{
  "n_layer": 9,
  "norm_place": "pre",
  "qk_norm": false,
  "init_std_qkv": 0.0577
}
Each number is 128 + 32 x the weight over its row's rms, rounded and kept within 0 to 255. Layers, rows and columns count from 0. The size above them is the row's rms in percent of the matrix's.

# layer 6 attention query, 128x128, rms 0.0934, rows 0-17,64-81, columns 0-127
size [ 86 101  74  98  89  79  91  94  94 103  78 102  96 100 118 102  95  95 105 101 117  85 100  99  99 106 123  98 105 117  84  87  94  91  83 104]
[[138 143 121 127  99 146 155 142 136 119 102 175 130 135 160 116 135 166  67 116 154 155 105  78 129  94  92 131 137 135 127 192 128  75 165  99  44 105 123 156 108 138 166 147 137  63 135 156 148 118 118  59  99 112  96  98 143 119 160 111 174 142 128 146 145 111 142 162 137 156 151 157  98 132 170 179 179 106 101 191 157  92 138  59 154 118 100 127 133 153  88 106  69  71 163 127 111 144 162 159 149 138 110 159  97 103 193 186  91 193 104 152 174 142 171 117  89 127 154 156  80  82 139 155 178 157 108  96]
 [123 148 132 164  89 182 126 119 175 121 129 153  63 155 115 155 103 180 172 107  96 151 170  86 119  68  60  53  86 166 138  99 129  72 120  71 155 175 119 149 133  94 117 150 148 138 136  78 172 121 165 110  72 153 102  94 165 133 150  71 111 101 137 106  28 139 146 154 168 138 111 151 153 226 157 146 129 118  97 111  80 139 158 116 125 145 123 158 104 140  94 136 109 118 108 197 108 101 154  77 129 158  92 168 118 164 131 154 138 129  98 133 112 144 149 163 168  93 122 145 102 137 145 126 131 127 131 144]
 [ 97 145 134  92 103  59  75 121 141 138 173  88 111  96 128  69 111  61  94  85 129  93 159 145 120 123 116 204 177 133 110 168  98 136  85 151 227 137 134 137 135 101 158 121 121 106 112 103  95 107 102  98 120 132 104 116 156 135 112 126 137 162 155 130 167  72 136 145 112 109 192 117 177  22 174 153  96 106  97 114 116 124 150 123 155 194 181 140 179 123 139  95 136 108 104 106  93 166 170 188 154 135 164  81 164 106 115 122 110 156 118 146  84 147 167 107 121 152  95 155 133 140 131 126 138 150 123 161]
 [ 80 122 109 110 161 131 135 181  64  80 158 130 139  84  60 127 137 162  96 149 126 140 100 123 158 138 151 126 170 120 132 106 171 133 118 126  88 103 141 166 101 171 129 128 125 130 159 137  95 126 136 141 131  90 128 145 144 101 111 200  93 120 122 119 157 118 100 105  91 119 136  56  96  73  91  65 138 189 216 122 191 185  63 109 110 139 164 100 128 144 166  74 139 141 154 136 131  91  79 144 159  92 101 109 140  81 113  97 147 145 127 135 158 109 116 161 157 175  98  93 118 201  83  76 165 126  90 130]
 [ 59 132 134 115 128  89  88 139  66 103 116 148 218  57 114 119  90 119  87 159  76 126 102 178 149 136 131 177 151 109 114 145 114 122  54 170 158 103 162 116 107 149 133 137 120 174  98 143 106  92 106 128 182 154 171  98 107  97 102 146 141 198  96 134 181 176  97 139 105 164 184  68 122  95 135 112 102 137 143 118 117 138 132 187  53 127 108 128 112 133 142 144 179 159 119  87 151 126 158 148 154 102 127  99 154 166  87 131 128  68 150 121 147 114  92  69 145 133 138 133 160 120  94 105  98 172  93 153]
 [131 112  86 159 118 113 108 120 123 147 156 106 141 150 153 100 181 204 127 165 117 100 164  56 133 118 161 116 133 131 112 179 177 138 147 126 112 143 137 127 164  75  99 152 140 111 112 100 152 119 145 152  78 145  79 151 168 130  90 177  85 118 156 111 109  55 158 159 120 113 130  96 148  92 144 194 159 100 102 119 155 107  93  82 154 173 174 197 151 198 116 134 117 160 119 148 104 153  98 105 101 131 148 150  46  81 139 111 107 112  72 116 159 102 168 124 151 204 145 125 129 159  57 111 128  82 159 139]
 [179 160 136 138  42 120 123 129 168 145 161 123  83 114 138 114 190 116 111  48 112  73 180 111 128 140 161 132 138  94 136  74  91 165 153 117  82 111 120  90 182 103 118 128 122 135 124 106 124  99 104 103 109 153  78 141 132 131 131 125 144  38 112 133  91 168 114 151 138 170  65 159 121 161 172 142 119 170 111 134 131 111 128 125 143 116 113 163 144 151  95 146  46 112 131 153 118 149  91 126  68 183 198 130  93  87 196  94 128 165 147 112  55  70 118 107 110 133  82 118 132 116 117 116 119 124 166 109]
 [129  92 100 119 144  74 101  88  73 127 217 136 147 125 120 130  73  91 107 188 117 134  74 108 147 152 121 128  73 178 103 171 173 114  65 133 133  93 155 131 105 110 137 106 151  86 125 111 132 124 157 128 175  79 127 107 117 153  83 185 117 141 166 153 172  63 134 119 163 172 133  27 113  62  90 139 141 121 130 162 143 138  48  91  96 141 139 149 116 181 148 112 157 147 153  79 147 107 119 129 146 105  99 125 125 130 147  86 136 120  97 102 189 126 103 128 169 146  77 130 102 118  97 126 128 114 170 157]
 [ 71 108 122 159 138 109 129 147 120 101 149 126 167 106 105 127 140 135 128 123 141 115 158 120  88  69 124 161 117  94 131 132 140 147 115 115 125 132 109 119 163 182 123 177  49 178 109 100 110 156  91 146 123 171 149 170  68  55 124 159 153 145  96 130 161 179 163 112 179  80 124 162 132 135 219 120 142  96  94 103 182 151  99 154 110 124 101 101 125  92 123 187  89 163 126 130 160 149 178 162 163 143 135 110  94  58 101 102 115 160 124 169 109  92 140 115  72 193 150 177 119 148 139  91  98 169  60 145]
 [125 121 150 104 136  88 141 120 137 141 162 129 147 112 124 130 107 129 133 184 165 116 128 145 160 171 150 135  99 133 128 127 151  94  80 104 150 134 177 123 124 130 159  91 153  78 134 134  88 171 180 124 150 105 172 161 154 164 170 119 119 143 171 156 152  98 161  96  89 165 133  71 126 118 120 175 140 116 146 149 130 158 107 149 100  90 148 112  80 134 115 113 170  76 208  98 151  62 135 211 100 109 151 155 189 150 184 116 127 155 127  95 182 139  98 156 142 127  46 125  98  91 165 105 119  25 189 120]
 [100 114 145 106 149 112 140 129  65  90  88 110 142 118 137  79  63 128 128 145 122 153  88 134 168  91 109 113 178 158 143 125 125 134  93 134 167 155 155 126 151 112 151 129 121 132 130 180  81 151 148 141 171 135 164 102 115 154 192 135  64 122  96 159 218  97 120  72 101 142 203  97 145 102 153 104 111 105 183 130 137 170 118 140 108 129 128  97 117  67 137 122 160  95 140 130 139  53 141 192 150 104 103 115 174 175 152 145 132 127 147 139 143 203 113 177 145 131  90 121 104 116 185 161 143  44 167 150]
 [168 143 138 174  69  79 119 143 118 126 144 100 110 119 135  91 102 119 123 115  99 171 145 108  98 174 102 115  90 145  95  83 104 132 202 101  81  67 168 110 114 141 106 117 180 143 103  20 139 208 149  76 154 101  77 150 140 140 103 131 115 141  98 115 160  88  74 166 149 131 116  75  60 111  91 134  90 129 148 167 120 144 107 134 131 137  98 131 156 206 147 145  74  91 135 164 113 118 102 128 107 131 132 145 144 113 176  81  85 122 108 161 132 148 151 129 168 128 104 139 126 126 136 120  90  66 187 143]
 [138 122 170 111 108  89 143 125 129 149 104 104 104  85 109 160 107 105 128 148  96  92 161 101 154 151 149  97 138 114 136 112 146 113 165 107 187 124 180  89 107 106 110 117 189 127  87 105 122 192 151  80 152 167 179 137 128 181 193  98 158 133  98 184 144 126 129  85  85 139 158 118  85 135 114 172 107 152 105 154 108 181 115 160  85 120 141 118  87 183  85 163 113 118 169 148  97  80  99 203 131 103 163 148 156 154 179  76 166 184 153 101 137 133 102 171 139  93  98 122 124  78 174 150  79  81 181 139]
 [130 115 113 160 135 129 118  74 100 141 103 160 108 104 123 138  92 133 122 108  79 117 147 140  96  95 134 162 115  89 105 109 124 148 140 137 138  84 124  59 122  98 184 234  55 146 124 163 155  74 148  99  96 143 118 117  70  89 177 201 150 144 117 106  92 120 123 164 170 111  57 115 102 163 156 156 131 131  81 144 154  82  86 150 151 185 145 151 159  70 104 155 108 158 112 153 128 159 143 131 134 178 139 181  77 105 102 151 116  92 163 135 129 142 137  78  91 148 116 154 108  93  59  99  98 122  87 132]
 [120 118 176 167 100 104 146 121 102 160 108  80 117 121 145 134  91 124 147 161  50 127 168 127 139 140 139 118 127 152 139  99 102 140 165 128 211 122 194 127 109  86 100  77 232 143 117 108 143 149 100  96 186 142 138 142 130 183 161 159 106 115  93 181 156 160  99 104  94 166 175  99 107 109 109 108 104 114 145 162  79 174 135 154  99 137 149  46 119 140 163  98 111  95 145 100 139  78 141 154 121 101 157 134 160 188 147  89 167 156 136 146 158 177 136 147 163 121 106 129 110 116 161 115 132 108 219 125]
 [121 126 193 135  74 107  72 108  96 175 122  96  95 126 161 119 183 137 111 142 100 109 162 113 112 141 128  66  84 138 144 156 148  83 214 138 126 168 179 145 129 123  93 126 163 161 131 107 113 172 150  70 140 101 122 148 198 108 125  77 149  90 146 141  81 132  91 155 133 189 134 119 112 114 120 152 127 114  77 168  96 149 164 135 140 108 136 134 111 213 118 131 104 121 143 229 136  99 101  84  92 165 132 161 148 148 214 101 149 101  93 121 147 160 128 129 120 167 113 136  97  80 156 129 139 123 167 114]
 [ 89 121 143  99 196 141  96 132 121 111 113 123 123 130 121 132 176 144 168 180 175 175  50  90  65 123 151 175 103 155 127 133  77 128 108 165 124  77  86  86 132 172 124 174  52  71 138 155  73 108  84 141  99 111 120 158 125  83  78 139 183 116 147 101 159 103 185 126 107  92 105 166 106 144 160 123 170 130 143  77 231 107  99 122 144 126 151 118 148 136 135 142 139 133 113  96 170 125 125 133 146  96 115 121 129  26 122 129 109 140  98 141 147 131 138 125 124 123 140 160 111 149  74 102 179 122 114 124]
 [110 114 153 114 117 129 198 127 139 146 129 116 152 112  92 140  89 139 141 123 115 181 110 139 142 127 152 175 112 128 130 117 106 109  45  97 171 112 147 111  46 123 159 149  98 103 102 197 145  77  77 153 118 145 189  99 110 146 109 142 107  94 154 205 202 143 119  89 126  91 176  99 138 106 148  84 104 183  85 135 158 130 108 184  75 154 164 128 125  92  96 162 103 148 172  66 153 124 140 184 149 163 151 110 146  97 114 186 150 123 163  94 182 125 100 151 111  91  98 138 112 162 136 148 139  73 131 115]
 [110 138 205 116  59  90 138 131 151 149 140  84 112 131 119 174 149 188 110 134 151 140 114 162 152 108 163 194 107 129 121 140 167 104 133 141 158 123 144 120 140 154 120 134 128 142 199  91 141 164 217  77 160 120 127 119 122 157 141 114  92 129 157 149 120  64 188 137  96  88 118 117 126 160 154 123  68 111 154 101 152 137 124  89 110 140 166 133 100 204 128 127  78 128 129 137 143 130 131 107  97  53 131  81 175 104 134 137 116 115  87  48  77 106 105  88 119  99 146 109  84 166  52 123 120 152 101 169]
 [109 180 167 112 109 114 159 197 167 137 114  79 147 132 142  62 116 125 114  91  95 131 122 132  98 144  60 102  80 152 144 115 179 169 131  94 121 118 178 130 173  93 154 128  87 143 122  61 125 140 191 165 104 172 116  91 147 141 107 118 146  67 161 101 115 117  94 141 160 165  75 152 175 173 122 117 114 191 103 186 115 163 131 121 165 151  99 120 128  99 119  90 102  91 155 141  82 151 164 144  73 175 149 162 106 123  75  97  78 160 130 145 149 147 112 145 116 177 145 200 165 118  92 106 164 107 129 115]
 [120 115 129  81 116  96 147  99  96 146 104 131  97 135 104 140 147 118  80 102 159  82 196 190 179 135 158 151 131  62  73 153 172  92 160 152 187 142 138 159  81 130 128 111 157 111 176  83  91 138 159 112 157 124 132 111 116 151  95 121 100 168 127 173 139  55 162 132  98 120 166  87 118  36 180 112 118  98 124 142 105 105  98  96 144 178 136  94 125 185 103  90 157 156 133  80 120 115 145 192 100  92 112 156 155 110 170 151 155 180 176 114 113 122 143 114 166 163  73 116  87 144 106 149  95 105 125 108]
 [144 174 109 137 169 156 136 140 129 127 211 156 150 150 104 116 109 153  77  93 140  99  97 159 149 114  69  98 189 155 151 150  77 140  60 176  51 106 114 168 107 114 157  95 121 101 139 100 114  76 134  70 154 188 132 144 170 111 137 107 156 118 124 119 110 221 151 132 152 166 151 127 126 116  77  66 163 145 189  86 112 144 153 133 134 145 149 144  91 102  99 159 133 142 126 194 117 103 129  50 163 116 162  58  91 163 113 120 131 137 166 121 147 144 141 136 132 116 120  98  91 125 145 137 157 145 109  94]
 [139  91  76  96  99  96 120 133  45 140 112 147 174  70 122 173 160 126 129  96 181 114 194 142 125 129 169 121 127 134 135 177 115  89 161 139  94 109 173 191 119 145 121 134 158 109 118 102 106 105 117  96 187  64 166 115 148 170 155 143  81 223 157 117 105 129 133 135  91 140 165 122  59 131 104 101 158 115  97 154 113 118 119  98  56 117 135  93 116 189 129 140 178 160 142 107 146 122 156 123 105  96 123 141 124 140 167 160 143 114 167 179  92  88 133 109 174 157  87 111 159 180 110 164 107  86 100 127]
 [119 188 125 173 147 172 107 140 117 127 167  79 110 162 155  54 189 124 126 113 142 139 145  67 159  93 109  90 119  89 124 170 141 187 113 122 114 103  99 115 163  99 160 133  87  97  73 124  93 114 145 149 146 136  67 150 106 107  50 157 112  51 119 115 158 139 118 190 111  85  91 139 124  99 122 104 151 146 163  90 173  83 134 159 141 151 129 193 166 150 172  96 173 130  72  93 100 143 173 132 123 159 151 124 149 125 116 117 133 137 123 142 152 170 158 102 117 122 161 165 172 115  83  61 163 171 111 147]
 [129 169 184  89 144 119 106  90 178 116 139 146 104 114 108  97 165 113 123 171 159 106  58  92  99 128  85 123 181 138 187 118 131 180 146 156  94 110 152 157 173 114  84 135 138 136 152  85 172 141  97 112 110 176 121 129 153 149  77 137 135  93 117 118 123 141 135 174 172 160 121 172  58 136 111 136  89 144 181 156 129 114 114 125  88  64 123 176 106 169 138 161  83 112 152 158 110 187  62  73 115 159 118  88 151 110 129  77  91  93 127 140 119 101  53 131 133  85 138  79 159 122 154  70 134 156  90 106]
 [115 122  91 144 165 119  79 104 104  80 110 144 152 150 109 145 120 189 162 146 181 154 104 160 110 176 178 119 109 194 142 165 132 102  83 159 105  76 100 147 137 179 140 178  98 118 105 163 109  80 127 148 132 102 145 140  97 136 110 165 105 166 156  97 156 143 117 141 127  57 133  45  80 107  80  85 142  99 100 112 143 144 118  67 158 112 118 166 115 182 172  97 185 149 110 120 140 123 171 103 156 112 126 153 153  94 133 134  88 132  65 128 169  76 138 133 160 147 142  76 164 167  79 144 172 110  95 177]
 [128  82 113 130  50  71 154  81 135 133 135 158 116 121  90 194 107 107 126  97 109 105 146  95 135  81 186 128  97 147  88 117 168  50 186 137  93 159 169 127 113 189 108  87 181 153 131 129 153 142 118  96 173 122 158 116 116 187 174 110 102 141 125 117 133 126 151  94  85 169 141 164 111 181 121 145 123 110 151 214 121 180  78  97 133 162 140  94  86 161  86 144 117 128 141 132 127 107  86 139 101  93 118 163  84 138 181 113 156 176 135 124 124 160 163 142 162 150  93  95  84 170 159 150  99 111 161 132]
 [116 108 122 156 142 107  89 103 102 134 131 135 135  87  98 130 152 186 162 202 169  94 134 121 141 136 105 127 178 138 197 167  97 107  70 141 183 128 168 138 143 117 149 146 115 114 198 135 134 128 156  62  97 103 203 115 136 144 192 125  93 169 143 164 144 148 139 117 154 136 159  79  84  92 139 103 144  82  87 140 134 134 150 145 136 133 151 140  54 117  73 137 133 103 163  94  85  85 112 154 128  92 166 151 109 150 132 194 144 120 160  78 140 151 155 143 110  76  99  90  62 105 169 170 188 129 138 108]
 [130 126 145 144 123 137 112 153  68 180 117 150 143 112 149 106 172 131 150 126  81 180 180  73 155  60 155  92 113 157 122 111  91  59 126 135 129 129 169  73 112 138 112  91 138 116 110 183 112 118 134  95 149  76 182 101 134 157 200 146 100 139 136 109 188 152 143  98  97 125 166  88 121 134 125  88  83 152  80 154  99 166 108 146 151 160 163  78 106 210 101 131 122 104 148 146 163  88 108 123 151 126  85 146 125 172 148 172 112 169 152 116 128 162 147 109 143 169  82 115  89 157 154 221 110 115 168 129]
 [107 161 124 137 181 138 136 170 109 126 144 143 168 122 151  64 156 132 122 178 118 193 119  73 124 128  99 149  84 137 160 133 137 189  78 142 113  93  93  81 146 104 153 163  92 161 117 142 131 103 111 151 138 127 103 179 161 116 101 176 147  90  74  62 174 129  98 179 176  57 103  69 100 138 140 139 150 130 137  97 160 130 149 123 193 144  99 123 155 145 182 136 179 115 123 148 140 173 120  73 153 120 128 101 136 120  76 140  47 127  57 110 157 161 157 130 124 141 150 130 184 134 108 129 152 159  70 138]
 [201 111 136 129  92 135  94 140 123 149 100 120 105  99 141 140 110 102 159  73  68  69 192 129 105 117 204 101 141 192  97 146 125  99 168 103 118  82 129 102 203 118  84 157 181 153  91  91 165 171 146 108 128  95 113 112 135 118 147 138 167  72 111 195  84 119 112 180 144 120 124 139 139 138  73 158 120 143  93 221 112 135 162 195 116 114 159 179 120 154 102 131 101 137 146 198 114 125 132 118 128 159 154 176 123 152 124 128 166 125 152 109 116 130 168  99 178 132 123 127 104 120 100 177 103 124 145 108]
 [181 172 107 101 139 138 102 134 172 167 155  92 133 167 131 103 113 127 151 125  62 147 174 152 136 114 118 123 138 118 125  89 160 161 127 116 121 132 112 118 154  85 165 149 111 177 136 134  75  72 141 115 110  85 115 154 155 113 129 142 174  72 126 125 102 102  86 144  83 110  84  93 142 134 168 133 151 184 100 117  98 156 137 158 164 146 112  84 132 151 154  81 177 189 103 162 106 203 110  81 138 158 157  97 105 114 124 112  55 142 134 141  94 193  75  95 102 206  97 193 150 152 122 187 145 138  72 128]
 [ 74  69 158 144 165 154 139 115 118 100 125 170 155 133  85 180  56 148 111 179 184 132 135 147  90 133 177 168  99  96 138  77 185 155 134 123 166 168 155 123 121 140  97 128 151 191 183 142 129 130 175 136 155 139 202 146 124 177 144 136  92 130  97 134 126 175 150 115 117 112 141 158 114 175 164 109 184 141  93  95 129 149 152  80 101 137 123 124  63 118 145 159 200 157 122 130 104  76 115 163 139  86 106 161 121 198 128 136 132 157 122 143 138 167 176 175 136 127 112 154  96 172 146  64 133 125 106 164]
 [134 154 117 142 151 177  38 136 123 151 154 160 101 109 146  84 220 146 144 148 129  97 162  56 118  69 126 117 126 160 116 148  80  90 214  99 113  67 125 103 170  63 140 118 123 146 104 139 121  98 176  90 141  74 125 136 174 117 116 112 115  84 167 105 119 132 110 139 107 148 146 124 175 122 130 113  64 107  82 165  82 118  88 149  73 133 141 155 115 189 142 102 114  96  86 184 169  97 119  95 131 140  95 113 129 151 138 154 188 113 129 102 129 122 160 115 153 157 147 140 129 158 167  94  89 106 171 136]
 [146 118 105 132 164 156 151 139 124 164 102 143  77 159 104  85 143 131 185 167 172  87  76 142 101 108 156 149 167  87 105  77 120 141  46 179 121  78  93 102 187 110 100 130 109 101 153 145 115 170  71 127 100  97 124 111  65 107  97 167 128 130 166 179 116 173 117 131 165 106 104 144 150 116 177 156 130 144 150 126 135 123 108 146 117  83 158 101  88 103 110 148  97 102 163  87  85 158 119 105 187 125  79 147 152 154 133 105  85 115 153 106  50 143 153 163  98 116  63 145 140 168  58 168 123 146 166 111]
 [125 147 184 116 116  91 142 109 157 159 110 101 146 106 132 153 126 101 169 114 116 116 156 150 165 140 133 120 140 152 136  83  74 132  96  68 151 113 193 131 111 150 106 145 145  70 126 147 113 177 122  85 128 160 145 110 137 149 248  96 102 153 135 169  98 137  98  84 162 221 133 140  86 132 116 173 115 183 111 163  81 138 149 197 111  97 126  86 113 125 168  97 121 130 140 122 101 124 113 116 121 121 120 136 175 159 127 125 156 118 189 132 116 147  97 141  90  57  73 121 128  92 190 178 135 182 176 128]]
# layer 6 attention key, 64x128, rms 0.0917, rows 0-17, columns 0-127
size [ 99  83  90  93  96  83  79  81 111  90  83 100 125  92  87  73  70  83]
[[143 130 159 126 111 112 168  59 110 178 102  58  91 154 187  75 103  94  97 145  81 184  81 114 124 129  72 106 140 162 100 150 212 131 102 112 115 137 118  67 140 111 154 105 158 150  96 119 120 118  69 165 150  83 109  86 180 136 100  67 126 139 155  92 141 120 107 148 191 136 137 135 140 178  52 175 136  92 130 144  91 101 164 138 120 112  97 124 167 105 113 151 109 144 144 125 127 150  93 154 103 147 144 203 137 169 113 118 125 101 143 136 109 118  59 132 149 129 145 167 160  94  65 119 154 102 143 110]
 [186  76  92  49 159 130  91 137 149 180 129 129 114 128 198 140 119 113 109 131 144 155 102 181 114 145 242 184  86 178 141 151 158 152 123 115  92 140 140 148 175 120  86 124 134  84 182 102 125 130 161 123 132 113 132 153 175 102  75 128 125 118 106 134 184 134 155 104 103 140 143 147 128 115  94 137 161 182 138 125 162  85 115 118  74  94 162 111 148 110 119 113 115 145 116 194 122 108  52 167 110  84 154  92 100  93 127 107 129 196 141 143 107 191 165 164 120 144 133 111 148 186 137 139 123 144 151 144]
 [103 147 134  92 121 126 132 181 134  79 146 131 120  97 119 166 247 133 166 109 159  94 180 152 123 142 136 144 151 149 157  78 154  83 134 152 127 126 135 125 129 157 107 114 129  99 161 150 108 119 161 125  73 149 167 192 126 121 140 209 124 141  96 166 134 111 127 145 117  87 127 131 147 107 183  90 131 174 147 108 157 147 102 157 141 122 128 104 108 103 143 116 149 161 141 128 134  91 155 143  79 129 114  60 109  95 109 152 146 120 100 133 116 216 124 118 132 127 138 113 107 105 230 174 198 221 119  90]
 [143 148 130 165 114  76 152 109  82 119 133 118 148 120 121 117  98 146  97 163  93 105  99 135 136 129  64  97 116 115 103 180  74 107 176 146 112 140 129 111 129 133 179  92 157 165  61 140  94 144 105 143 178  88  85 127 171 143 139  37 111 111 169 118 115 140 140 107 112 159  76 123 122 160 127 137  94  96 156 112  88  99 144 171 136 105 132 128  84 119  55 158 123  89 145 113 135 105 177 148 113 210 119 215 180 133 138 124 126  88 164 101 112  55 152 145 153 149 163 172 111  56 107 120 145  97  87 100]
 [138 127 101 162 158 156 124 114 173 100  95 121 123 124 123 170 107 105 129 135 174 134 118 136 126 163 175 133 137 143 180  71  77 118 138 143 183  98 108 133 107 178 128 139 101  96 180 168 136 162 168 136 119 133  99 184 101 170 133 214  98 139  76 198 117 125 205 110  71  99 151 124 138  87 160 128 119 120 136 153 185 148  72 163 162 141 152  46 128 105 171 143 112 117 191  76 130  93 154 163 107  61 146  95 142  82 114 130 152 127 118 132 142 149 152 117 114 121  94 161 131 167 196 138 120 148 124 176]
 [ 95 166 113 156 123  60 123 124 160 125 136 142 125  92  86 120  85 149 111 129 153 133 197  85 138 105  73 111  93 134 102 205 112 126 154  89 132 157 140  97 136 119 144 122 135 180 113 119 106  80 162 140 129 129 143 138 101 143 124  65 118 149 153  58  71 157 163 108 170 175  88 150 132 180 101 139 159 154  50 131  93 139 131  94 150 102 104 141 141  78  69 135 114 146  80 150  83  98 109  67 163 183 133 172 129 196 157 129  97  90 165 121 138  74 125 153 118  84 164 125 121 138 126 132 102  94  77  77]
 [114 119 120  67 130 144 112 133 164 163 109 100 136 171 145 141 176 123 161  96 107 117 143 182 141 108 117  63 113 137  57 176 137  82 124 133  70 143 130 123  66  87 102 132 125 107 113 158  88 153 139 137 101 134 178 133 130  77 129 142 207  95 137  86  78 108 103 147 136 154 102 153 137 144 142 122 185 192 136  75 109 122 141  97 139 105 100 163 155 138 161 140 174 130  90 170 129 165 127  89 122 226 128 184 189 168 141 125  93 147 116 172 164 151 102  71 112 102 118 135 101 104  90  56 122 141 131 116]
 [199 132 142 152 138 151 112 136 145 159  87 142  87  72 139 187 133 114  90 109 157  91  97 163 108 157 147 125  80  94 150 155 104  91 174 143 104 146 121 145 180 159 135 125 191 170 174 132 139 130  96  82 138 102 108 164  83  94 155  31 124 201  83 173 152 137 155  90  77 153 125 119 180 167 104 142  94 122 168 124 154 111 143 106 126  77 153  61 126  99 123 139 117 106 122 156  96 116  81 155  46 139 143 124 123 101  99 110 127  94 136 113 131 110 166 120 121 191  92 156 134 165 165 151 175 103 120 129]
 [140 121  86 129 156 163 124 152 150 129 113 116 113 150  74 144 177 111 136 162 135 148 127  99 146 125 195 134 146 145 104 118 107 147  85 124 160  89 118 157  99 115 141 102 115  63 149 183 196 159 123 115  78 149 154 155  99 142 126 231 101 152  76 126 150 161 170  90  92 137 154 131 128 103 127 154 172 146 123 106 138 129  49  88 135 132 151 126  84  79 165  67 100 135 127 102  96 136 111 170 149 125 136  71 130 173  90 120 128 136 106 137 171 180  63 106 137  73 114  80 112 195 129 159  89 142 179 178]
 [175 129 125  95 107 135  96 191 116  93 153 165  93  78 180 204 173  97 116  90 154  84 150 141 116 150 175 168 127  80 148 130 141 142 139 180 189 156  92 197 139 192 101 137 141 119 138 118 133 139 102 112 130 148  90 169  83 141 126  66  98 171 117 136 170  86 150 127  85  89 155 108 122 141 109 150 101 124 107 123 172 133 129 122  83  95  92 128 182 125 129 151 156 105 140 135 127 143 158 146 119  85  96  98 110  66  69 129 196 136 118 134  65 149 179 155 130 179 132 137 111 187 173 151 135 114 102  93]
 [141 135 101 165 117 168  97 141  80  97  94 146  67 112 175 193 136  87 121 187 129 132  74 151 154 195 178 148 149  94  80 147  98 125  95 165 185  70 108 195  96 151 152 123 106  63 182 184 141 118  92 114 142 132  87 118 109 138 111 150  82 156 163 124 131  85 140  63  96 122 175 133  92 120 128 138  41 104 165 121 180 117  76 128 150  85 127  74 142 104 136 119 176  86 122 123 130 120 170 161 143  95 127 101 136 130  66 132 136  88 118 106 169 129 123 117 131 152 135  95 116 145 132 152 144 131 134 142]
 [170 133 109 107 130 102 114 107 141 206  94 118 164 130 138  82 170 121  77  62 121 109 126 156 112  68  72 149 103 136 111 118 115  99 154 126  29 175  81 134 158 157  92 135 123 123 113 110 124  84  90  99  93  92 180 108 134 111 117  65 158  93 162  99 141 137 152 153 148 149 116 167 150 151 133  98 132 138  77 173 122  81 175 116 111 128  67 114 154 154 121 145 149  99  86 206 100 149 117 108 140 142 161 220  73 162 180 142 142 105 150 132 114 101 132 124 122 150 112 176 122 111 146  87  89 135 108  95]
 [123 163 135  90 135 171  73 154  71 151 104 170 107  84 173 178 111  93 101 155 102 138 144 140 140 118 109 167 110 128 110 118 101 120 117 228 132 111 130 205 135 155 138 148 122 115 170 135 143 116  98 137 168 116  85 141 145 125 121  73 144 149 136 155 196 101 144 112 108 100 126 105 124 164 121 118  66  83 191 120 159 128 140 157 116  59 123 129 126 126 130 114 135  94 153 109 139 154 182 144 162 165 137 120 165 107  12 116 175 101 105 102  93 144 159 145 110 210 119 162  93 166 147 136 131 132 109  68]
 [114 134 105  96 169 128 145  83 119 113 111  94 153 139 135  48 136 145 113 121  90 174 125 133 144 101  58  82 137 179 113 137 132 147 136  75  34 157 166  76 147  92 137 122 112 102  58 123  91 154 131 115 108 108 135 102 175  83 138 142 166  89 149 157 131 164  99 176 147 140  68 186 174 137 149 152 112 127 148 128 106 103 210 125 127 193 112 148 123 113 131 140  70 149  96 101 142 156 147 129 154 128 135  97 105 153 170 140  58 111 116 168 145 103 105  79 104  84 155 139 195 115  74 127  97 130 146 140]
 [180 135 135 144 119 124 113 148 118 115 148 172  83  94 169 162 148 115 115  82 160  76 130 150 110 115 147 180  91 107 161 130 104 131 105 149 134 104 119 159 153 211  77 134 133  88 148 120 207 136  93  92  73 110 125 137  61 140 138 112 133 205 116 118 187  86 161 114  75  98 169  99 126 139 125 108  75 140  81 151 240 138 134 104 104 112 125 104 110 161  66 143 156  74 106 174 113 127 133 170 154  96 155 102  57 114 137 112 185 106 141  91 142 104 138 119 139 135 134 103 128 121 167 153 115 115 111 108]
 [113 103  78 102 121 150 118 170 119 130 127 192 116 147 153 148 108 109  89 139 179  82 112 143 143  86 135 173 134  78 140  99 101 167  90 154 125 127 100 150 158 195 133  88 110 115 166 146 130 104  87 153 139 133 124 146  74  87 165  91 175 127 141  90 187  79 170 141 112 135 136 131 102 149 128 124 101 189 138 128 208 127 111 107  69 101 101 138 129 120  86 175 163  72 125 143 179 122 135 148 187 128 158 106  23 138 105 171 145 175 161  73 150  81 105 135 144 128  85 149 167 158 128 102 101 157  94 112]
 [135 135  90 129 146 124 127 123 118 115 158  96 124 108  62 146  88 123 128 151 119 148 143  68 130 105 136  70 139 159 153 138 135  50 115 131 133 147 163 112 102 122 193 101 130 132 106  92 122 130 137 164  80  94 161 140 147 153 119 198 123 103  63 143 104 169 135  78 126 154  99 122 190  97 167 115 161 135 151 139 120 139 100 120 173 160 166 110 123  63 135  95 110 130 124  73  72 128 149 138 107 153 139  99 184  69  97  96  87 166  99 140 121 208 166 187 158 108 142 143  84 135 182 122 221 144 174 124]
 [145  77 121 128 135 127 150 102 164 137 133  88  82 147 149 165 178 144 169 176 122  80  58 100 148 166 123 144 145  78 110 151 110 132 113 145 131 149 129  98 130  85 154  82 140  98 133 204 117 207  99 164 115 166 101  87 186  95 154 155  64 141 111 127 106 142 123  28  83 131 103 125 134 110  98 143 109 121 129 132 138 170 129 153 109 176 103 136 144  45 176 136 103  83 123  75 139 144 154 153 115 128 106 177 161  83 170  87  99 153 170 191 111 108 149 128 149  97 116 131 112 107  95 134 120 149 147 178]]